{"n_layer": 15, "head_dim": 64, "d_mlp": 512, "vocab_size": 900, "attn_scale": 0.125, "bias": "none", "init_std_o": 0.0338, "doc_mask": true, "train_tokens": 338300000}
Each number is 500 + 25 x the weight over its row's rms, rounded and kept within 0 to 999. Layers, rows and columns count from 0. Numbers have three digits each. The size before them is the row's rms in percent of the matrix's.

# up: layer 4 MLP up, 512x192, rms 0.185, rows 138-183, columns 96-191
# down: layer 4 MLP down (transposed), 512x192, rms 0.167, rows 138-183, columns 96-191
# gate: layer 4 MLP gate, 512x192, rms 0.188, rows 139-184, columns 96-191
up138 095:453510549491483525492508517489478484498489492494509534516509486523488490529511517499478464482468500457512506516469514506547510508499563469500490535496508497486566501521444468504503513524518505525456494529529532541533529463474493489503551522499521454504531483499543545473510502541518491458
down138 098:483539482519501478484545486513474479515520501529509495539482528489535471478515451455475540503479536482510512510464518526488480489474500511509519446489500550523475503516483490503486468512473503516504497560505519474489550441504491499499490554467516506437488468530505468494528540455508486512
gate139 095:514516495479467527533516529501496501542466491506515483491481487452485509546456539492539491492519511512446538490551495500486486534547541501519480495500502517488484526517466530503505504489492498534527520521492505530466504521498489513496503516524511540530472494504544480469509506550550501530
up139 112:487521487490482553490513520505502516507488520483504459504479541493503496494525490512503527502504541495537471530515504531500538518561487508511525504502493435511491521503542488443470486499524493479529487490470537479505499531472488503529498545520444527457457506555531529454500507467482433481
down139 088:510502502506498515521484459481490468485500465498488460458513523487490462490459519463508446504523525526486541541509536508503451485461505513525486549472529524442526488488473489557514454490469501498498551495518451521491499489524509550490506469523504449527494538505467494528503532471524500534
gate140 096:465469498529525473505479522488497511478484533534533478495516527531557547485525485546520507500462552499548513519457511491496519483525501501482474489524476489501507484499470523552493501459510503535510540482478485492511524492495460517464535463508485519535521490487516507500477532512496524517
up140 101:518503490483478503507505490521460489548482526488461498488510503501517508502484449492522541474532478528492507501526520510481521484488489545511491517501569488521515510498518479496506523492495512521493519482508510557520474512504538461514457478522494458522439494475487486528496516471496533553
down140 097:513503513476481495450472537492557507468515533514533539513495538505504486497496504487493528540433467515502502564480508508520511501542506543518460508510503516521454464513553499501486514458519530530508529471532497537471453496485526534474513515521482546487524496494461514522495465509516512475
gate141 102:520500464510468506497487506523495480511474534516491467496530504515515526515511508561519497538466447499516515501540438499491470493532463494525464469492493524487492568538485462498517461527534469452496496474517530517497472501511490510466490479465471478522493496488475540533534494507478503473
up141 097:514507479471504524499513508502470473520510523466489490518529516509506524535482507584517490507489524456516530500498540516519465542538464485492448471498487503513509491483509470499506511472519497517508478503500569529519500483492545536484465479515499519483470494468507473501545515499473526475
down141 101:524473523500489456462514511512462499486487483486485532495466455459498505530513494546473483495549476502502521508513514507547522508496497477492486536493497496465480473521517500506518527508487526495478533545512475439468514508540550433541499518476482463499514524472492531491504510528485546442
gate142 099:560534482494534477507538527525480516459514471523560520513511510491485490500485495509497540527502545513518501492506497499499481515482526516504489492517509478518526546534504476447508513542543493511491493527562550550493554473516490482564471499461501489478502490524490490495506493502513494518
up142 102:542442450533507465541500537478539497489526485520514472530487523508516539503531484485495531493464514506500484496504480519472493484518500480499481552500474496483474500521466471496515495496463519523486521487469470492458509476485519529480489507487471537525490501512520495491520489497507501470
down142 098:485486501492536510547514502500540538517519508471549495511491530495473527475472493522523542538501507496491510492513475565503482504512520453509507500496528477467459506507471472526507513493518496503510439461507550513493483536521527513571516507491542526525489473510476493487507516485514542524
gate143 096:495530514500516565479481445476509488537534506496519558508481507536465511472493503477508518507531488510509495505463509518470473452486447476506509470531472478517561527496487472490491490477496488510473500493496535479478497489496459497485544506490533472522499487505446501491477525514510509522
up143 093:423528483507495547516461470486516501485511543487521504477508522506510506440545561509492505488498547452550510484469500496538511466487517491521509499516489511508510502435503496510495533485515513499534521499453497557511477511508490520513443475484498447481500501474520525506529468554480527504
down143 099:477481496515512508449484408553479459455461488504505530468480503459498508484525497527453493499522528536506464517511485511516491504493518511549527458469523492502510525494501494488522495500504520505510505482480510513485511481496491530488483469527468479519468512520523516500498479468518519463
gate144 095:501508450453513490528514471457479501479438528517469415471455497509510519507454462489511522546511514466500508499498511509475516499474472503532542533509527525521499482471548520528469484506506470526503491484488498550502528524469523532476518500508499487564474509512530484468530498480495528470
up144 098:472494473495460534500497471496549499453496486492490491482511527528490507508455487485510490495474479448529515454516441510501481470490521488476542538509508471501499496519519487513499531507538520485507532555499495504523466494529527499536485517468463450505476491507536483504478494508495514519
down144 093:539515569571494507494524507466547500511486487511462489526500513518508483501483518496502494560488503449538547534502459479521517530513489500549522489532546502513500530507511529491489498503497483486467480527477520494532481477508456488530449477524484525507516512497457518503481539493488519506
gate145 104:502506500486451503549533483499557524506457559462490509542499487527518483479484525479506488448472474488499501496468469523478508488503504459539480446492510471481434455543477509490511495495527471471475488525504499499503488473534512508461505516537516508479487501498517472475515524493463532472
up145 110:487559503477516505504479510529544515491478502491486518487533501521486432508481494516536506476501503487494509520535486472496464533516446451470497505545539504481478468512514513544540437523431531479529493496480515465516468500522496478477490490464541501474511475496461513452513483481516507485
down145 100:526468531496542515502475513522533488483495547496513537545529517512533546493507511453502502495478507484565502521501566506495495472503526476482532509531465547482487514492549481493496504502500477475547506512473503487434516524473540510513482508492526490519475506505501498489494515473509491516
gate146 104:493520489492505480483508443525517484465494486530495495515507520510487563495484511539472457468524516471476489503519500554488518542502506505460505497495519476460533505550522514528476543492528495495509479467516546486510489543465464511482533541497494504463490531514520547506521524547513523509
up146 105:474486494454520511462518518490517481428537478525526537511510523522488490518502482469469457479481518542514496528502477545563505541510445496504451522462483470482509489492544502512465534434518538492480507487499506512496512516460456471487493532518481512477499530514524519491549525497475509503
down146 105:504522523482510472470494531507487537505503472496517521515526471540495484512504498494507431476493476512492522461501531495482502492510479469545497506438498502501506541458530452508513500520466518490475527533507436516486443485508495525479503478486524522529495545459488469509459508479493486524
gate147 105:498462493509524528494498485469492489494508482523444491429545536554467504489495531575464510459523514520501488491469519516467473502482540471475458485489502562490463483523545524489506497500498498436541487497475518470501483467484478492502530499504508487491463515476468492475463465512484526471
up147 097:532502486448504480457509463464510499462522527505517458492459526494523478510486482493516496487502487493560503517512464500522548533446513484484471484486474509509515478497488515497499478466502512528482464462519492489486452506491522539530510493532485504475471500535506494499495497487489493529
down147 096:493511469452492471526499492481514513513483488540508530519477476480522493524472477504547520544515509447474517515476502499513480442497480494511504530510540467558498463500478538484504472532454530528496498503517542480497512483556471484480495506460491506498495486497532474507514516490484502502
gate148 083:466500473476529525480516555500466501503468496496496493521540498529551504523435547489494473520460505469473462528487494529448487500512496483464498518514494528464505518492486493513487428497490493507461528522494509452530539484477507528529506474483537508495454477549482503498513496493478498523
up148 085:519493493565538505521477520490497503445500511472464499526495479546519482487479494516529463458496492504525492476515488483484488486432496492514550469467478514524460493487486498521510560537489502512513546510474502493495533475534519522467525514476545483503470496456467511472501485496478522501
down148 083:489458514498495497476506528514502519499466518500513468530484492517488519464491435507499501518524488496505484493497494449519479496486489535495507521512500534463495437532476476478558532480478498517516472497509571485506513469528520514499524496523450493491545524513506523496497469466460520516
gate149 100:486486484480545512516523513464548524499492518560478528465508486479491470527476498482504530495502494469494548474500553482515535503552500463514479494482514476480504499513522469446532494504502496502459533487505509539516503533446502449512516518500495500527512514515448508500502543491533484525
up149 103:496547482525510505452485494493453507488496489520512472487466482470476519477544480496483522476507498471520507496457485499524509498516513482503492530516499487491499496516464521517540476503494494521498537502552525460489481495492525538513484556512507513499500532554514495458551470540494492519
down149 100:513501462481445463499494500524522513475517513522471507502510451508506490507516507484512460521474511532503482488463530529513494515503482509502532493463521548502494463461497487509520491540550485495481535476477515502466485484529522544450536570517530491498498503486479523527508501515516516505
gate150 094:523482494455447502525532493499494508510493478531465522537483495489493507512528489476501482497472476484501463542488461569480469449496508512481530549507502503472539510515505484541546513530517541514474518508499543507485484546547522504475483540485482501505497510461490497508457503505541475514
up150 105:490434475511460562495519488517492519485514508505435474495495507510505513512555492520446491545481500481520492493495469548516485507501493508467516526510497484491547506509550543521528461517485517503505493508491478501462460536503479540502469513428489488525490501465515486471529486503480492510
down150 098:466505448502489484486526497436557542495475505464488509488495465476507502492505531573510483480505506544506500495504536482489472529485508471530486480500507504509538544563502507517509488510475478499476492570498509525537526523456492513475523529501465494464479485506532489492517510471495474492
gate151 095:464479569531478495521504489510517492557515480480476484448479500485495523479516507519450494501526498485506500479526493483538525433505519535514460481505513543484445460530531504479481475496414514506479510481464504473531523494489512512526510495504490470502485510463521523493522512494533457513
up151 099:486462479459501554485514497485460495471490481475498518503489526506476466476459523520487500449530530498528532512528477560501520517447530502526470492536535520507488528538511501534481473526534492478491495523517457495551499553487487466535488530496563494454544517466495528507503527525507484521
down151 105:502491505514487542487512531498476478500518512495499449520508501514506502467504502501495450428546491510507500505509444533504495566516515449492497539497538497497515498506486514518514497439498529456487462483495528495490475461531470511494512517494483520489492496521529543508481504506518532447
gate152 111:512500470464509486492538533481498463516486487478540498474493474506499536522469494510536518541486528451484508536472482470497477526507499516518485503477503500477468467499515517576518513490493534474496522511460527473481457509548489490512489478493521468528488498522462512499503523500520503458
up152 102:475462474537549504517511529468546499527468464452479504485514489466500473493494543485533518519501536505519485535478511504527535483499510537495507471535490480496502496493499516518512542491474491486512502483474470508509474536500529513469511464474529440519488505526508498490463529532504540513
down152 106:542480490498489491527502501489464466500526500531501495535515517482514488474543512508499496499485493499472500466519500553512501494536476475497522523478518511509449500559463486501503493555465502489492559486488487505513487493510466514540501538528462483493473500527535485495506492500510493472
gate153 101:498455522493504481443494522525486489467494512474497508471492543511483474456505479505524470499523510476503485493511507524461522501504519456510496487486441487509470518527510498515456499466519498496509534545498491476473482485500508476527530504484503570500518519480502492466507519443467500494
up153 099:497566515502488453513492523568497483493532423536520515569527465507503522473464466481447478466502493536512445503483482510493486510464510499460532511500502485513498475523504472509522476540501529495523496514495482482478471451496468490511496505543494517518496503526544492516509483515530506505
down153 102:514563529517502483492511519482499470491528498482452511439479499489483504440519510509500476498492489505547535479546496519510564509540521491528487529523472462499549503484538488511493485487485521496521482490478541489498441506517453506508456470475483520507469439477505517466511511505489488515
gate154 107:491506508452496539568523489503499520525493515479491514525508497454500522494507512566470512500505490494478503498497530526484536524490456528496512521532496499485497507497512518489476478492485540521499490516544499490509490480471480505534530531491493510507497582473469468522462514469506507488
up154 101:514479513478506530577481491509470518448519488506489564511521487475514503503517461538497521527497504496504511495482520500467485531523478487479526511519481527517481482511509527509484530534515468504495494492484471524476505467507436527519519487473477508479488515517505486461518513497424461508
down154 100:485476504491453485540487488502468493511502495520477521514498491478530483506436476474484447489477512494488470518503522504535498461545497499534470477500498497515481462506525453497513516489519500510478467512469518480503467544458553497478516474503473511499489507530470479512506488480491493506
gate155 091:471473518523527492519536500488506507524454450494505510475517506499480508445510512506488528501546507458524524520516526474464499485489495520525470481465536483505478525525520514498489538506464461475476505500524508515518461524509522503516520500498525508462485483483473523536499540510557508495
up155 097:466546518516515512480490531507468525478468480481524519509491501494527472476503552534475534523493509485474494492506497507458485500512549491530528512476480510484518490475482526542487500490478475507481518468531543486485510494472492453491439542505508504545518495492505498502486468515467487483
down155 092:492499483481504504533481522522442497544506469507532469455503537438475480507486495494455460505489502462500505507457490518492520465534495457489505503520500530505524464509491492479473487554485482488527478515494511506452508493532526520473482498502509476488521499506496484467504495503460472514
gate156 105:485500519492481487511516477500468512488504500489542533528426555492521492506490525490517507508491480503476506518472471475511504489488485452483466456489542509449479479525508513488526517492499462521512499489528505501467499491458489471521513502486527514460485522484517516512504477505544512487
up156 109:513553550527481534508545506526484520511458554488536488493526514533494498452511467488504478528530465505507484502503508542496472468497511503537492546525478520493499531495491476507465539553520496487515536526542492499483489470529484522498492520542488476494508507498489458491500477492490483483
down156 101:541503526503476478487512470522502515494519466516533485503567468497528424513482482490510487545492526505501519520506487498534489508456495530495501474524513487541530506460507434503491508541464519519488507537533500542513505486537476527448515462493516500454524489470484500545474489466524474488
gate157 100:516523463455518527541494495448487546508489502502477463516467484511548480508522507532500465481488534506527488538483491500466523531509485535498481479526518483553467482500514503480509555539518523485480510531504502532513467534510481499541520485484526451505498495535472512461526444502516479498
up157 093:472512490497499466527474503477504508519483514489548491518499506493534501539500437498494467492508509493471529476516484477463488497504509508524498492494497476501467475516492536494506462517501523495481473549475479506548507532501467540519479480487481517533484473530519494488525468521512454481
down157 102:487488522467476476509493513552498495514537476470534468453519534466470491566494487510490482454547460497518505528471531526472470510515509446505471510465470462475469543506463514522470496502490494505507494550478497506495495477530497546521503497537485542533489472485527516489525508498510493459
gate158 099:465489499474491479506498517518534497488481497505542464472504505454483512521480519503504521507507494493474490505526507520512489479525519503497458530521519505507510490531522498489510517462516468520495495544488503528517467455479512492503463475527436474550523519486479483531525511520523495477
up158 095:449507510477487502512491508509526534441526483474520534545507506492509501493497510497500511503529497495511483492491487529483502467544483478499518515478503485504468493459541516532534505509450468515533516503471496466514533524522490473462483456507471484486530510485462508447504483509489467508
down158 102:471522487492532489466497503547468518490532494467470484494538503491479500480526522474553489506484522483491526494501532517508497502542491517515508489498552505498493508498513494524532474497487502504521500466500478498505529518433440470491495492500562523484521525467462488492500496463482464498
gate159 106:528500550475518519523530471479444517510502549460498493487470494490487496473477493520512473497506500522515507492515483483504481468470511497515496535527451521552498516518462462471537523510534495491477480524466513507502470523498508472489500496485483460536517532484487514473490478512518503521
up159 111:530510480494467495516507544497477476471532508472513501538467443479492492502471484455475538522515524499503488543516466477511494461505457536502541504506490532478502525513526523518512494514536507516509511488470534538486471531493491494511485528469456505534523547500494485493523481516511537512
down159 105:486477525536503548463489439500484483526500457478500467540489489456506439520504486529529505558466508529458500536523476519517531518533498511483530521485501472523465515485510515520507497498513509487490465514516496484512469496526514489495495506556480530520559508474468483508456520505504493472
gate160 096:448466526483509530496500486506524509507540484493512483498484492538499465535548468529496521446506517452486473493483523528521479511531532488517497475491513449456545511513494560479483514465524527505507518480445547484472496508479474495493490468482482494493452520506512486506458572512499546507
up160 101:528527484490508482483486494466469513474548517455460487484475509474510509518494534502501524536473465542528435485535521517496531496479525513530491479488517541515497531494472464523548481501444526508517524551494490480522517477491484517476526524524518455528488453464516484467516490548576523454
down160 094:443537499509501502489528490489518489494491549512489496572470473532470496483568515520505495540537500514514537516460496508498463511528521464495478507507495493490489460502537513520500512521488489505474491510497510500453511497503503540500492520505490525534480495491509524491499483513477483538
gate161 103:440515518484515502506510527497525477509487486469496511487500503461503545514543519484495434518553536490501482509457462480467509493489500451506528521513492498476477477503532493506478516468493476502480523534512514528505471485514483519532496536509497526488492499513476535517482520481504492514
up161 106:504494501530514475434474501508493486491526533504531478556511529526493482467499519446497527512467470475489527554527529565487508506470493461503497520487523543492553502519514505505473477577498466506508505501496528519483554505539500480499516493545498516474454574518476509484494496482523488489
down161 110:529472479477495492502449476512472498510524494539491506516487489556514491453507503502556527558514524469521510482498502523490505545498547526473527519479526483486513509468471522470529544518432490531490501507533491494490540488524485517492491526484503537491503474473527477533502484528429472545
gate162 084:491516528511514494494463456483489493516490494523551486487455552508498509508435499528524523479525485530482509516487474497509513489525543532480465496499504501526493458489509518503502485481499498474518517520503528461535461503480510440521506504523475495485496488557438445467490506539515467513
up162 085:502506498550479505477510489540451492511551522520515552506484516497502525509472492545520509496493453487515489449494524492497511499494526497467516540444514502512516479450506495512517498506491490526483497498540486488495470430519508488510519527504527517490521503485538516525530507557538462513
down162 090:501493462530483504511508524487463520467529539496484555526524487507481540480550469485510474517510509477498477474524502478531517496485476513492529530502492486492516521483510507496528520492470485532514521514450517559521507458528487515486528462489475500491519513469552520487518477543540485535
gate163 108:476522526509476542518513485487487446458523501522475524502525513516507524518525469522471484518494455509514478519508519538501479477507506515484519500470535468488477524496533479499554484521497511475518517494525549525492487516487556508498497506459496519507460502482477550541521485504517513477
up163 102:482503559497481484498458526485510494507500522500514532501512507534504433483518498492468533507503480551539505538548500464504521525460517519474496463540547483473523513524476502510445515518529516488471546551492520528506496496488511515505474497450508532476489471485501501515519472488444495470
down163 099:497482498477501513508507498536509507519544490473465530472490509460510515473544477505494484481487498516490474501437524451496529478488527495502544487495464487540544474496501491513490491527491511497450471547525524494517500547518483463527537475528467475466448480461499550501492512516474423468
gate164 118:472529501454512508541508528501515504499450485487483490451486541498515543518491508432506521506473504483545501502460541497502505533480448494509491463519549446521532534501467538512496515505546475485486493527513528493493512510460497533522514476484511498534454502515539510481491493517474532486
up164 122:497515484553511535469454499509522501484500485522532511529537533491499448496463523530479497485489480523492485467534454515537524507524515487522495443502482501487492538496541486484477499511516515476508510545494545538516538489480484479535492482490471559484506499496494494539468468490460501571
down164 108:523506527488520483488508495466556536504512483477480489529466480497499517503540477506452542498454491470527517506514479469493497483544490559513530563535520571506514517504540555490469521497509492487484484512507507472489500496505524473510476462496503531501499559549455505501451486467508490495
gate165 098:486487526530523500498490492531508536525472525445535529515487515492551505498466530505511549503483478522479493509505490479516473475518455485497486477482522520479495535537453546518481509488503464445471499510451527545508487518504535531517498457482520538533484500500501505511521528485435443490
up165 096:518518477483530489483498602478493533543465551492500557489528489525510511498447498521467536547493479547522499515488511469466475506506492534519468493496520478508509471477483514486488504522513544520517487495518506525510509514473545523514508497528471476529517511491509526559467483522496495468
down165 098:457529455476517461537523530455509499542431497476505439496468460506521460542490482533506525503471500516509488478508527471529527532525513519530554480483473525498491536489501529487505472515481542493496458503516509499501494520485512486518487505479493502501475513538468497505484505514518499460
gate166 108:492458509502504522506465486514451506497514523500541563533536529520442489496536503502446498511503471503489493508471491461446466485489494475492462510513519523532501518475531488526505532526490507566529509501477473522524489486474565498483515444508521561508485524495505471503508484477465478483
up166 119:448551524493485512484484492498508469551497496489488506525496487520437523469456528509456512530531497483433523513493471518504519464465510462507490498516475481454509471463481490523503499531479520513493515498486476491515475536502542491516482496516463507510513497476487511485482515541502542483
down166 103:518442512524511453497479508465510492462477495463574497502554524494464507498496508519475497489478536485559446500462496486491489498526499511513530487484504503433500524491530483488471509550502516505476472491507462506493441488499533536523474484515483540481481519516487477527532502523508468477
gate167 086:506503447574487520457511508512527490507496551515500487489475513514468506507523462483500453468516475518485473527532483458491510471507503531553477502460481558506502495522510513499480526538499522510553523542534538466532495520500506509521502528511522536502511475496457494485500469506540469535
up167 092:492480480515500499523461495502483478492510469484485503494524506522517483487482524518505504510475497498477507503488477456475495490505550489493495475527532454473490523517474518508529453509507447501472509530452530542570526491495507508505501467526529550502521495500501480497553498487543518549
down167 078:516535492472479494485529496511485477450487509431463503521509500517514540465495469488518482492496525449525460525477501505520499489496500573493512520523480511471486447531492503478505502522463488505516481459515469550518484516494512512504515540499497491469491453524528482510493518480451499473
gate168 106:478507516531502489491507485493514522498504531458521489507461475492542473508494552534497489463481530525501439531452495520521443543499486495519472526548508524486479545543553465473508510460511550493485465520503529520470514523516531508522479461511473487478489518499548490505488512489466533503
up168 106:510457504516519470500502480497506468487508465496504499529480500472514499476538508536468472483483525487527533481507507505524545519497531495488513490508519479483519529497535533526492435487541472522523518516501517506542491488480539482506523493484464555543486531465505548496530534488508511491
down168 102:477507469483544512518467457498516537546488484492532520475467525511516527529526508489528484512529484534494472500512471502543541525473560478497483487477518461467509510486514503523536523512522508537501511492481520516494467553486506518490511514501474482499535460502498514448489507471491491536
gate169 091:486510517526507498538495541499482487471518482459521505471513546546480511528532497524497500534520507480489496532517488523489498460454455498490472491541522521520495511540516480532508565475486490516508484508498487476495537489469471527522516502474471499518484505501518474524506480501450505477
up169 102:477506529482530478498506499493507496490520511487517466541470476509518501467470503479488449524504469416473497498506490527491511510527499518431495503508549540458501538507507494542496523531505486495471550492469491454464494534465490489456453524544525481488491528497466473484504494449472506511
down169 081:485453538490499513477521537466507488544504508516503483458521479551477521499542484508504449563537488517484456516470476522514508494553472483478507512505477483496533473493481496449446456529489521504491510483511540518502486467547506525480486504494489486521508524509551526528475516518483472458
gate170 116:503497463500490527512503496481457520525462498494507496524530515511522494480525490489524516441492465525495513543471524484499464520476497531464498465505510522520533504513493504527518532519450525470507480490510485494556464560516504495497504502470535483501500501531530475484545494544479436478
up170 110:522489526553497518524497512510509514520521536509467517507514461527506514533504510526484512526479515515504533481510479483504488529507513524530507465531485493569474523507515492475441527465537494534489502553462457521455510492506515495468505488508503487470498485448471498540482462443513492527
down170 103:485472469491530498528491497503524519494448546550475506499498500549493528526466470522526541532504450485501526479476517468496514494510467557509519475504484534518483515478512531503488535462498458462482527505538482503515487485480505521518523532470504516495492511480518503519464488542512534522
gate171 097:441496544512485533513481464489452435504487498467557495534459495516487503530485498502506491515501526492510525522499506510500487524504497497479500542501520515505500494492506509495481440481522521496467492478512506521471456485505468468481502523460474543513487418530537529483488513514483476461
up171 101:492481486526519484503483517511480480477483523474529517507497495516496510475527488439489508474507491461525537530472523540559521488502473486532546486509516539468483482511510512523505464565506502473488490509541500538499502481497508544488517496510531521535502493489557491521478519508538567512
down171 096:488505507465510506525492494502498497530466456515487495524511505544499461503464476525523488480493498525431556510446509481509447466531445509428483510526511490523452492492484454501516513484488475474484519489507468488472549499474509513487481521516475504484519490525469492470533493480473459480
gate172 091:527493511549502497454496522463508509483544487529479504526522483486484483477510510463506517524515497484512526501514459535493480501517501471492480482493488496488467535486489507484496470456475460498548459504545528549493474505490481504479500510468511515500494468446492431485502513512458488511
up172 099:543489516500511500441483525471498458478505453501490526520557502477494483507490507469505509535480481503493484490507533489487462471531489488478526490467484521521509522470551504490514473549465479472521484458448558502498476550492494535502523499502464496483471494509469437507485489477480527504
down172 098:534482487492500494468507514482496529468514509513507531492488507480476512486477531489519497495510540500491500508511475497475501461465488495485508521484539552503501492500452525478480522489533447530463511511489477484471508509496489536464450531462524475490489489472512482481499531517547454519
gate173 084:505488519521496512508508499490505460494519508514545514476521520510502553488542485558511511508485524507471505444488518504564494473490524496490499484485516500533480500521465489516524562477507523510550515468485491481491503518505492512484544523508540552517428521494508511501518556531490480515
up173 091:507475492471490500476524497481501495499507489516516498503489534479469504498494509509495539458502530540487498484518472502496478512490523475479509485476501493552525543493475456479488523463478494461484557430501493498460522507481526472480496477472542535471499508525492502505512547483485543515
down173 073:509486517544499462485534505501498481468458541511475484506504480517476488514519475511517462539497504466504464486506533517507516473508482503508526527495500483457527493490532517478474490536512467538531510490517496548525493492528519532494505516494446475509520479468511532517435474494494450523
gate174 092:434434443532484553537504493498492496481489463492484535508567501493509498530482515495497533495479506536499499502536504497485528476475520508505530506500488542504526537501498512496491483509523519514510478462484474455490456503487510504492496465481488534526446477455518511507508476447480526533
up174 093:501521492508480473511537520514525556503500468503541484483487509486517525513475516543514454515510469541492501523513465514497477505473461487555535510490468509488499531517501492512487479494542528483455462507530514472525513502455505487465492525554539509520480472490487452529498502502501522538
down174 088:527457471506495529474528513475507486478503506523471495501482516523528456488490507496508496532507484484536502493496514469470476482526421516453499563505507490525445483492530478496481520504494495487552519502493494517493480497508507526528487567496510463502499479492509505462492478539521491442
gate175 101:493492462475523494458548491484501503499490498524460532486494488544502528504506569512525546498481501471504532528487488487478511481482490500490547477510495499492467529557530513504528514457530526500484496537471455475527487528470518493495472484529516497497486498531502509463482479555542526538
up175 103:516501471515492463438472501491476520510520491459504500531468489518482521480488486484523524571524496521475486479529471487498445517459500505522507494453534552549510512525482492492508472483506489548482481518513508477489464487481503484508511489453497501479509500470465536468529532512495456472
down175 107:504523468497458521517496462510499493493551535482475507507473495481517493548512496527519508486533458499474502486525495481512519436485493526526523515452469515500546541511470518505519468512554445491456503490503521462545478497454494498494503480477500471518501481500521504457484507523458516499
gate176 097:499516511479440491513497554496433497531542535503500502522478525500468516458521467478495484505568490480542457521492524497534478478505501490451497514525497462509490477512529525468502478469529470500500509433493533524477496450510485520507487524503445554542507502515507506528498479501472496538
up176 099:495492515509552492467496483478526533451476473516530507520512490471483500472465530490489523469479535554459518509508510524510508512488540519526520506517532526499535475480465482469484494498464486523527499484527469493527502515484506478515496486476533497487526497529515484516491492493514517485
down176 102:550500520500528484517535457512530530483490484537477484486519503499499507494509480566501479496479456461470521477469573481500518485501479481489535492492439523461522482482503502459511537485515520461506490519484503468506474544495452467497485497521494525475512530464516519472479501485482519501
gate177 125:494510461454525517502541500506550552482485474475525491485513502492444540489493562478530487537488478530516495520467520498509511544445461515488491496513488505474517481503521516500470466478499460511567501482524521483487488492529492494527495494478509495503475525518532506490500547560537515498
up177 111:507541492513527563456518475491482495522516475517509451525478514472528515542485478500453484513484538520480516487540434554466478470534514457472493529514482502503495533464527432500490520502503524482478504483505511521501464528512469478441528483528481533471555475489484489482535494510464501528
down177 109:543501510481475480524523506478500535501497508491539497503530497464481493540498498496503539470478497531477460511525500542465500465525527519540541530506515508519475479490508499464457514517506479500534506480539511506495556549506491477491450491459511506507503467475529529558487532475457463521
gate178 096:488480460521482512500518486527505500495482503487513461518500470545558496458544487508483528537498536506490478479489511536477498472548521570463474518467485565528484500533494513493504491502437487468529476518501527518461529485472522548526533473515486521527504526492476530477546481473509516454
up178 094:483499511540480487503539506546546481515489519487482468491514558514502533511486505536487473482500504511492522480493471483506443503460507548495507481543559517456502510469540509468573505510532487479514479509482519465540555524497473483470494522455526512503502444508502501476481495479525513463
down178 096:492482513541493534506486532488481539532492498497493480498506526496508491474480484545531517555459510499463512474459501495486536513494510487448452529531535503481489515474498528485474474469498475521465488474491520478523456493523515541511481521504463511519477525534500484530460460511539522460
gate179 096:483485481491511454468470493456492556484512521524461506504457482504499534498509510515480522506433502526524541509537479511528490509496504440526527462503517495464526524509526480509496468517462491506511501534467487490512482515472531489477513490510518471510469550485492448446507553500518466499
up179 094:502458492469499480452510496532495487477535512506511484520463497567537540455459523519451541487509473507511456514510523480532492487460515459505453517519488509517484539460496512530478473493513492506484502502456516456469467470473509484486545478500494476513469488493520475480464489513495482540
down179 098:460536519500504495503537511470518587527530488460496500491497477555493507534448494503502523538509561505511544474490518560513519518480516474479510509484501477481469510543501511530510480524506497502548496505517500489503475519467493487474494511526515479459502543498478502483539478499529516503
gate180 102:518564516522485507502500484449450545523469503437515479498492503484468516476472522498472482500504511478472497526548499509489498450491455486516502513477473530480481491496472503508534515508490469496478495483487550515488523534460529479467549507543499494522496512512482470473484480498497516521
up180 097:472499503429502526484512493483531478504465516545483531465503515509498476458504507507518513475498529502494500508548489516469519518469424547460509502543484509493513514499554524519496495517508518479495492536524504505549511513504512468461523536508528501493511471513518457514482518513520479508
down180 097:481511510499503495519477493527499513510511519497489490505476486466531483536464511465502488512512535534498523499499474530494513526479517540539497488476482495503444503517516510550467507468493475482552467509483557465475476493480516453539508462496498494498477515520533461470499566501473458516
gate181 098:493496481434495498494448491501521539493539494491495512501492544515479499525530491514516499523547500505453470490523542497519509499520514541471512469485460485483516495530468477498459484469491503515531504508510492497535478522491507513534550489508550486492515510523489531491456456511490532460
up181 101:487508496507500502482497501505531520498540500510501525482495497467466517457469552443477494585480524523462538524487517493526507457508519520496546509483552495506528456497514488510504498463485525449519455527477509434503474519510469460490506528486498485485510552495500501491500485536479501482
down181 100:507489481435498527444519500530491515502467436507513518458513548484515476491481512444480482496516493493496554496457489509502497511487505513496487508473493526521495471523511476478555452467512500516519544464507472532513498483509490445526501523549474536512495498482535501547490507468474516482
gate182 100:510497499494520481480493534455507497503507499484480476521515470473528485515476477513565490462469504461494530466526426488494494470486485487538520494491470431476484489498484464505518495489513473520509509480493504510515525509490469509485471497460548482529453507557521488505538495570507482497
up182 106:498498479536509431525521513491509504512509486522495518477484458450500467502466514511492490484504516467527451494515504487452528483432503492491494506558480502447541485535491499500504516450499480512431486535514494484483517541482539497506496529515518537512489546509517489501487513482524560529
down182 105:507484429499493497481529503471509493522533524534502517507531475479535473508480526520541478503487476493502509499492476510514490524466531448487470497489464452500538499489450488500568491481479514498478514486519454479498483492477519507496533501521502536455483488515492540443474465536534512510
gate183 112:526497506510517546479487544468469535522481507535560551496506506516514516496477534540458552527490515482534501462527530438535494511493449474493502487520492507518527534487498440522533476511499517568495504488473488502495525489518499505503504536521545546506478548503496487457499526484546480474
up183 114:478471486524504498475471526484495534568481517527492534493503484514478534461493493506442516515509507513529519471496508486502476497543495474511517472535501460492516524500503493484529514498480495505509502518505466491525558512522526486500512492492503471444473507536522518453515498457528476485
down183 104:510490505491504463522505505458536502505464529480476477503516516483518509493520494466490488489470513529468473502464491522490501499470499499549512491480457448464507491502534452479523502471536508530524423516499445498516498501509431489499501503503489516515523513531499464472489518475437478466
gate184 082:495481510477503480501502497521477505468473486512539516461510526497513514489502500478456520535507460485492457476509515493486485470500520489533496475492469548535534515496506537442529503443552519456509487494531489493504509491522543500546486506517510520499443521501482498498488501515514520539